Part of a small language model's weights: RMSNorm before each block, rotary positions.
Each number is 128 + 24 x the weight over the matrix's rms, rounded and kept within 0 to 255. Layers, rows and columns count from 0. Numbers have three digits each.

# layer 4 MLP down (transposed), 1024x256, rms 0.105, rows 46-95, columns 0-63
141124143148154169166136132149137097104147113130134170136185104126158102141088157107151140149149095132125093170106109096134123135157129117080133138120096114109093134147103152129147153069157128
113099114149097110140155096152157139159130176133145144126075128133156118114167147143112118171138150170106149078121109150128128108116124124115148135086140106140115142128135128133131125137129138
138135149118094154160114129130080130119121104124120153077144153117122155103157173085139152110167104143153164073125143145162113111112148114111115166158151101119151131160109120178130127144171106
131101131121118159121115113157103133128113128130162128101100131148102091134141122108137119139144162134135129116140128116129150111137177150096121130150131133113141167092105110127117186133155108
120139099132115150149081158113120117148103097140146139146147113095105115095106115118114138115145093123142123133149114110114121141143147092153100136120130108141115116171126119130140150132088165
150085124130112146146148118118147186108105115126123118139127096150131209126140133143158091129171142142146119145137110143116131125131143149119149135091150132146156087100130126151110117082145136
120138122038105104160154130191093134158097077042167142176153126185141079145102163111126130135100129157203144143172148112163150123121079159085113107110103103125136104069183170088128133147129114
132088130090146076142104122134137156144105076129125152128116135190095143148145134110137153128054098123100110101171120118126167170169102159147108060117182173119140162105093156156149138102121142
154117135115140152096132162125117116103119142129092112125144137111124149113114134136120145141102147116111123098152140119049120101127158109113133110128181150142116118152108119147130170080129143
165123114133120120150126132137142124153140171098112146068116132133139127119142146096106138159164109132144115133098151130109094126163121134134183112094150084083180114159187148106155090144104160
059103167205153124117123121169098109140107114136132120100121121126143109125128125150116200146127113104123129100090139150099092094156155104126117125118116120127179108150112125087097152105182174
136115151074122137137132123149115104141115129131143110137112149132114121068138109104134089143122121133141130124145078096108086165155144104150087133139113130116166105142109109124139090124142125
122089115147076171124146129111126147096117124125116146147130118153118091113159126102091160159106106094135118142115145144088136150132187127098114131153165112125139166139137156089151112077143142
111153144110158126162129103118116149125147142121146159155108157138126119110128145140120145135100111098152117115126116194141116144133190127118136142138156147137139146154108138091142085115164064
148158152088109134142124144134116128141149139134153127080110120141131130117126137093165118109136124123086185155099146127105112117092139104144142114176125120131225133119118127144151166094099117
146106096115140118142136118137107132113126124131169175160097134144127118124141146129128102129123145129124149157161107142147123151140113136183115082097142109133103117159148125147149137102152156
118129150137118128091135146137127098122136154108113156150114093173152081127163115116088135125121117118096173166130109129127169116140129112174132130114103100122088162104156116106096134138109155
101112133133153107121140144143155160144128112165146105060102105144135124145164139133128097121110103115135113090181122118110125119154099138117141138124135142128121100132083081198100151158106148
131133138095120099144179148115138118124128146148132136124159136165096125149150154105158101146125090120125107151126082165123137172129164103147175137137126097130123110101112162166106148138126166
127117109114134176087152113130132122134151127131119094140095123118126128134158156122142124123138107117138124119151124126125125130085119159069123153140155116117131151140117154138156130114124139
123090092127144187152144121102120165122112154140150134125120137139156106178140093108141118153105072175101096121171129111118148095132117136065112100132151125089116156117154122087104131126148115
103084133124173092122139145161140123107138127098092128165126109111147087114123133120128154116151161150106149138116079154111109131093117107067148138126127170050091144086119149112108091152130138
138131102170133113112123081145118116135147112115123178124154142114133115124119135110101147130099113121124126140111113126151132137106134114177120069090141116165118128124148196098126138140093142
141136137111108104161118130131088165114129105105127071068113118105124122121113122155177156147080151136128146087143124132117137134150127158129158151129165165122158135123131141130137123129137138
116143121117109141142093128130137147092156116132089120118150161087129113114103128103133103127152117094101123121145157176087137108160102092123089128151130113143138134108101112148182108150124115
127093156154132161172151119117140119159126101091140104123120153162142154134129133127162099128115131133117120138144128166156144087118126154130130164157164104135122195092133125150142099135111122
108119138125102117128129117094124139115180131154156152113130128144184064172180115090101158117103095094137171110109122127118146093147136166166179133157128121145118141095169125087131140107112155
133156121104157142141147142079154119133134134126103133101136104120118117124113135092128118076116087134120142126134140095146140101141118165101118140132124143102141112131104124182147117109166161
123155058125138132114172160115126114140136055154139120156135112149142122094108118184102137084091137136139145143179125162109108123123142112092147123109097151154125137095133138109108095093109118
155179171108083142157141129089134114139146143149153134162118131151144133152161118148104129144127092102138137150142063153109109154134138114146146096145123119139119163142120142131120136126097108
161108135105120189136083134131160146126158098121121122147095079096108124125150162122116164140119121139151134138127128112137062159145116121159163119111148114098125146110126124134141119122129155
082107119116104100140101088138156143108091128134157103176127172127101114159111114094098149164110155116119024154152107144152121159137135110128163166121185133094087129082144104151107124092133171
158146144094109109108125103162166112104115135163130179121145127099138137126153125124124109082143156091101135158161159100120157096133142130092156129135121142147092075143124157122155098122166183
162124105120156132122173173127136114119133148142121112109152110163110156128133167132140148144123088111084167116104110143159134128093133162131105098140142153118152136125119112174121127125083174
138112121136118138119153093119139086124115086129170117111135117152142165135118166096168141131156128137118159107133143135127122102127165121103117113123116139104144131123159090163174147092142152
154144160137090115122117150166144103135171167150147117100125146131134143119122130106123127153067110096100151107098156089082119111118141130105107122142132132117138128123121193174124084142168100
142109123135087119089156120095128119099142131136144113119118147131106117109161174097108109127117126150135118138103097089088168123115107113094158131143162122121127138129080167155136094134140112
124109080126147129149081125123112120106166128130141176121131115132086143165120136146088116136100162107155163152117137094068095138146128110085113124135119142126146115132112149131162143103078117
164151107120114138145157111114123133141101137162101167141110148183150130149114123131147158111068144130119119131108175120149129111115139144154111109123117142174119145136105095128121151092108125
144142116128152134106163103108130102129115138133111166084152128123157128130163153091052143081150118147119143120115153098095110122114112126122147079151123156121091158145113128158155151134072119
090130145123132161141096094125165089131153085164156119112142079133133088147110151143125113161138140150153133106136147114148145073137146113108103118112130143122181119102161129125132155101104106
112112101141130156136144106076107118147100091067134130121125118117108133093117179158136178141117138114143135125142109167108128174131130123146115183188140091092151117123089115132142107138160126
165134153103120142139135153142120103116121124133142104117101142076111134090090173142124104138114161113112108094115137154098117162116109146083138127123138111147126116136163116135117121115057121
135145102127144151147155113111133138161117130119141157138075109126181151166133120143132161091117092125134114092164155095122139079113113135147111106111119149142146144131146158133113130119125112
133170160112102113143151099118109126119189128151117145144128155132131153108116104122090128170117131117153114137118111143178079153142152150111100135145153130114176122133153132078102114091130113
146118149074124112084118056103092130119183122119153185131148149164114141151148130095066138139154137135146095090062128107080159129111140138125144110111121131087159131096130151123139125122151119
142142133112064130113140095090141140142104091173150118164096135137123158142124118122122143099146103091133129117111117124111070161150046144165167140147097132107133121064063103116123121141124157
108133128159116116151157101153134154089100110103161073117126112124092165125124150116162180114100138126113127130156125126156139144104115160116137170110155123107148147168108151127103098115103113
137140104153125130106112117111125109146082139127141182130130077162095141094147140178107143160145116123110141106137131148141122136151135139111129088090140084154140153127130094144112139134147138
128118126130154142132111159122147162141124148131196115112152138172105085116127147117150122167164121114178147128167172115130131093103101144155157145134142109131121146123119132126129147160145108
# layer 4 MLP up, 1024x256, rms 0.102, rows 47-96, columns 0-63
128135104142173159145140139128138119134157124137144118148139078151153124140075151115143138119168120097127146186104183165136150113129134151123123112156093123080160131147168148088193129099124090
107116171144162103119140133124164104119102161097172107121103102122149149096160162117152140076135091134109104128122134156116095089104111105131118099095116105118161113139146131135115168160128144
109144160130112135152115140118132111137114134134108140149116134150129148144147163123156132113152152143087153140143115168172110147128146152124168121147149117116138100127102174123105131130123119
126120120108077119148116126119219143108153143136138143110175134174144124124129102119120105104147119131130141112125124103139108134116137130110153110114161141151095135097080097122134093131149181
093108146187149133108112097121137114148119112181140125130121160163063166125114152120160164119146112142117144169106083099137149148162117120161104079138123146161084145111131123127124125142103122
113185110125130101132130130172139094095133119122157141076155147166113122102134113147103121121163105099154133152114146146135153137097094126100097093130150157152080160170145090088143128144137146
164100155122147179105129131101101123112114167124110101121109156112116144119128102127150135140138109150110129165135108111173122079129118164128089155146148141164149145123109110094115101135137141
174131104158116129155153132131118146085120140152137131161107173114144133181109093130170092129138142105135142071179106154114080130089138089150125124105137148148169116123119102140137146162120131
106079117154085144151094168174093119110136109142104142147126092195117135129106130127120120096148147163152092120142168121145144176101153134099154160136163100127098138149143151134162157140142065
147122107146116132137101157128149174154171114129118131134120196129150135088110128156136143121129143107117169177131122153132115136121128136170152097148135113182139137142116125137112142134132116
134136109114128132137118175104114123121086168122108114139167137140179110134115145125131143140133166132133133107123136150164166109112113112138145132140152093061154175164130121108128135116103126
092098106113128121146147121152126181128132073123160122113138149125111137140134114091123137132120107176134125120161146113126094108188106112122140136131121113120127150126125093103154148191120109
161130131111124111097083110144107147114104102132132111137151147137097136119149162172108105151115104176152113107149116123139149124148174134091135148119163131161118154121156108128122112135125091
144129139141117177118128173139118156092101093114132123105121107139125144097121120145137095100150188150123123131175147122105119063124133122160159102174127170119105114182122159109157077148077091
140154143125101142107131110115107133105111118142119139159150113142117101131110111132087172166122112124136106147099111141134125095178122157124100103081099157139116123122147115119148100155146148
140154096141096110160147112143133159128127137152125093136154164073095123111117153113161120139125148102132101082109142113129097144088133171122130156151167152134187085208142157134171107148127113
138130125168124114125086115114109128118150106168114143150141116119119149140109100140133122146126154166095136097190185142147136151175125125109119144122144085104099124151145099115128102136082177
127151165107117126138144156136144125101114133149149123138156170099118169120108170164118127131167112127132146162168134154142143123193077127124160114171166125142108129106153154130125151154138085
125114161167116078116143123091126129150139171127112109093095152156154148088146125139152134169147101125154130096114126124130114117127118157120130130153127130129112102130141118148127129120148118
082104111109106193159109164112113099107095155125130140150127134144144151192166065127104106129150122126116095085146138130130109098132147134126139107105127117127102135102117108106145162121132124
127096144095193110071155121104120124135123122166135105164160179154123112118103129127122076136141101129122092142152108120141092144110108091102145147126114074161104197139130117085167133165175105
110131133127113171158156171157172141078131152141153118122119125117154113106114152130090140131179149141134114151116152155132128128117114163130163179159130118104106123117151119146134139127126126
120128130100101149128142138169084151146125137153155118092121087141128065139134090137074121131115134137139104123153109128161073118151143143136095089121123154178129173153155113103170153130136177
124104107126135142119158076054162112094096112090125184152136080173130182098092112134136115140150098147138129103129124078145138106154148152167121144132163157105090116157134144143119123131127127
158140123153135110131118138086136137150164131153134171103102111139136099142115117109143113140086085136110150134107144083115084120088113139150079160142170143108149076112133138106120114128170189
115101160114102137134158127125107173118138133180145163131173126167097150134107114076131156138137108149127083122121146095122125144126156136102043123145147175155158119150109080126148115158105141
124137103062096145123111106187103139120134148118159127126154119139138158135118113133125104123099144118173104156096177118088156172124071106157138146145137177146116112142141131100170109114108145
118140139083176155142121150150172180148115111148157119190179127166079133105113136160158085131061107110110154132128144124170095186159109104116143128135154119128127161126107131121133185126136152
135165137170101135150096118129162117173106142125146112118143068151127153179131117132120147122168120163168187156120150167120145118107102123140163110128116163163129133121094139131161133139111116
077159123109130115085125122126085130140129133137147137159120107106110159112125134120135161130131113156112143130142121140097171105122120121148148136129098111141121116149119094096123138145125134
109139105133124102146126134088120110153114152128131119141148091085144082106110140095098092159156159095133117176136105171121133142201120093130170091139125119168087135112143098151148134143143117
150106135118156138166125128086153120139136095124150133157081170137103103100125112115183123097136143153109125109075105139157144131086117151142104136136161144152166141197137161080115159154127090
153125135135120052162125118120152124148122085103094144121180151130154119113109130078092108119126118144139199139195133134160107098168124152122115153133149125169108087151168153186120110149107100
176121120155109142097145079170162134071133139134173141105134136116108140094124131108128144115108105147125137143121144138122114108142128134105169118125129133124116129136082090152146133099080126
140118111150146149121115159087114112133137103101124120139106129114097145139130139150096138135144135146113108123082122128151126132145168112107137132174112196139070138142128105114175143131139132
123160188085124118138090134128143090082137154139121135143061102140168135058110108124155111137137148086112136143108088162142131143108153152128153140109146097171144121147148103087134122114137111
106094118107113133148119152089153094101104146145118118125127115132133166162132165136120146096099135116112096117130112116123120118180126110153127140136143121122113139185115109099135106157134151
129094120120104141152107113093129076098097184126131099163144143135094143113128144142143155069104133153092157120128122182132114103115084102112116158138098119124123129162084088128149140160118175
149123143120112120151103144154099101123143147091149132148114121127137092145112108122153123131108137151127111119127160117177101156139159158129134142120129123093095127168147136081158177180130141
146133116097116117131090107155108123133105149100124105126067151117120153137110146130153119117113082123151119144116079127144164118126092136132112170099119156172099098128157117104111164132127120
156133122127156144137134119192119171119135097081116145140134102146118120131095147135093083143101219108134128135144106138141149108168128154127121068126185139171143143152131137155121128135108106
094121144108117135161120140111131081137113127148148121104157121133152142069178130122147123154106146116173167126117131177162139128121141174141133134147100112098098111165110180081128139144097123
134139151118122108117100164133125122153152133159147091161149123137076150138124124162148109134099134111079108162140122122116098098133136101136158108154120150146119105133138137121155108126136087
092147115103124134130100134104160157147122150132162122144157132121117110110185134138092119129130150166138134110116138134122134103118113131141131121169157124124124152159082102171146123142098118
120141140085131090172136103109107167101154138143126097162123076092115134122121135176157175106128164114137185144123153139122120105087126134136119165164119105127166121176137145092157119185134123
142128100129159145132144142162162137134137132109098107164143103157136148097153073125184162116117116141166104122152198139093150120129148140167111140146110148141081114101131169131156123095118187
130145144105122098160111105075147126134146177116150123119134153146158107064122105174128137118136091111167127123097096114126133145144120143146135073120125163101146134084158122112143160143138126
175115112107172148106127153146124136107103141129096135102165143112169143114091103120164152147144136146130110168123135081136122112138148134179130164176110198084109113106171125119136121125141128
138133132103135117107149179142161133100125141176117092134125138124073089158102162170092124108129139127158102138086165110128118139120145152168111133138152126133071144097135095108131136136099112
147124129129125097144120152118154134142092124097150130104134134118110145139139111141141140130168143108160127111123161143116146122127139112131168164156117099168120143075093140129141104120109130